config = dict(
    num_attention_heads=4,
    hidden_act='gelu',
    norm='rmsnorm',
    norm_eps=1e-05,
    qk_norm=False,
    bias='none',
    tie_word_embeddings=True,
    init='normal',
    init_std_down=0.00371,
    weight_decay=0.039,
    max_grad_norm=0.5,
)
Each number is 200 + 30 x the weight over its row's rms, rounded and kept within 0 to 999. Layers, rows and columns count from 0. The size before them is the row's rms in percent of the matrix's.

# layer 11 MLP down, 128x512, rms 0.0252, rows 93-127, columns 64-95
104,219,248,180,191,187,220,281,172,185,239,261,200,192,205,220,223,266,194,194,169,184,224,226,154,249,159,231,167,157,204,207,238
102,210,201,187,151,166,223,174,173,205,227,175,264,238,194,200,235,244,194,165,182,206,174,203,229,225,222,195,234,217,227,185,210
102,191,177,201,210,194,226,200,276,219,214,194,242,235,182,202,230,191,186,192,201,224,143,198,149,206,214,239,232,218,176,213,231
102,148,169,179,186,233,239,149,186,229,203,173,215,197,226,216,193,230,160,174,177,193,239,263,211,227,229,199,192,225,207,178,182
097,249,206,229,178,222,205,173,197,189,181,234,211,173,151,231,190,253,195,212,198,231,187,229,283,212,169,136,218,292,194,194,237
097,184,215,250,205,198,201,185,157,261,176,187,157,255,177,250,213,203,187,240,236,196,213,205,207,205,224,254,207,194,206,251,228
098,200,176,188,227,175,251,158,223,219,180,180,165,200,187,194,179,168,184,244,200,198,193,280,183,213,232,137,226,201,191,158,203
102,205,240,213,160,181,241,176,196,205,177,210,211,218,179,176,217,209,240,190,222,258,189,233,184,196,220,174,203,244,182,205,181
103,201,147,244,234,270,256,141,161,181,191,209,176,118,193,169,175,281,173,175,195,212,210,167,129,173,168,237,220,232,226,199,147
100,221,176,264,113,204,212,154,195,202,199,204,160,194,208,209,223,221,251,183,239,198,155,220,239,267,221,208,208,237,246,218,185
096,176,202,183,215,181,274,199,185,147,237,211,205,213,211,166,124,211,225,161,146,169,207,154,243,166,155,227,178,187,195,150,216
099,228,251,195,218,208,159,272,202,203,213,156,162,111,181,141,149,242,225,201,143,234,218,214,203,206,149,153,179,194,160,195,214
123,217,224,204,215,192,201,198,213,224,188,236,176,199,265,177,190,196,199,289,158,261,196,185,195,236,209,181,202,229,219,242,216
097,246,181,193,221,151,231,181,218,231,177,189,245,225,155,168,184,209,198,243,177,205,199,226,179,212,218,176,186,244,225,180,169
104,224,213,265,204,252,217,155,221,168,179,212,189,164,170,146,175,225,171,217,265,202,176,193,245,212,224,210,146,183,256,231,217
104,198,212,197,168,196,217,217,176,163,213,191,230,208,180,164,223,192,219,208,203,209,214,195,156,208,194,235,266,234,196,173,254
105,223,219,146,170,260,223,213,245,182,247,175,212,205,141,239,223,241,188,217,162,239,195,212,189,212,171,212,226,214,184,162,141
097,241,218,277,240,225,178,170,206,241,227,186,255,230,130,175,226,248,238,161,164,173,234,160,250,193,246,219,198,186,210,205,170
099,227,214,177,238,192,184,238,208,236,185,218,204,201,226,238,193,187,211,212,212,216,207,201,191,233,217,176,204,256,208,260,216
096,207,209,226,198,185,182,191,197,166,237,138,216,223,173,181,201,169,169,238,237,215,191,215,259,157,176,233,217,176,200,191,194
097,162,170,163,232,219,245,174,201,243,189,190,230,228,247,244,251,181,229,244,230,235,167,220,143,192,254,256,226,237,190,222,184
093,193,208,177,213,180,205,220,171,176,236,206,212,122,198,229,224,216,173,210,203,218,206,200,188,208,222,232,239,181,125,189,207
099,207,220,221,204,128,142,176,222,213,185,200,208,196,153,215,215,170,182,112,208,172,172,132,213,208,216,193,239,204,216,176,192
108,177,271,227,185,146,203,211,161,200,167,195,215,228,239,198,171,227,196,250,238,150,192,184,184,213,163,217,173,184,220,221,169
098,211,135,192,229,189,229,233,214,168,179,168,198,225,229,192,170,197,161,185,264,173,212,197,217,224,181,188,198,196,256,206,140
089,205,221,184,213,201,175,201,153,209,188,217,201,190,171,187,276,174,216,239,212,207,221,207,204,189,229,188,188,209,240,201,165
102,225,228,177,213,207,157,177,153,210,212,175,225,174,219,276,293,197,180,162,220,193,185,138,192,176,152,216,198,211,184,216,172
103,202,162,128,192,254,201,205,198,248,194,192,176,154,213,232,224,230,174,232,177,175,201,206,163,233,177,231,220,196,224,190,134
097,168,168,216,183,178,168,181,202,174,204,204,214,234,212,176,196,234,191,209,171,159,167,207,141,155,260,195,172,179,191,201,209
094,194,195,174,142,167,205,219,219,202,172,260,232,218,192,265,245,161,229,225,210,224,254,197,183,178,181,185,182,248,193,218,187
098,195,160,212,243,164,221,159,208,196,179,241,220,185,271,241,168,204,219,241,260,220,228,212,223,182,198,228,151,150,180,207,174
098,148,230,215,270,156,214,181,162,238,163,186,142,240,185,183,188,172,192,167,174,200,180,240,239,172,167,203,213,195,223,186,228
095,162,238,182,193,153,184,236,200,165,207,191,146,227,188,219,213,263,209,192,175,235,140,231,181,228,205,211,192,231,232,222,191
093,195,252,241,275,219,230,210,233,185,153,228,220,214,194,171,151,178,187,186,253,231,163,201,182,253,203,187,190,197,208,228,242
100,181,244,147,234,175,258,227,199,215,220,195,213,180,190,130,160,227,238,174,240,182,221,205,170,232,142,224,208,225,252,177,181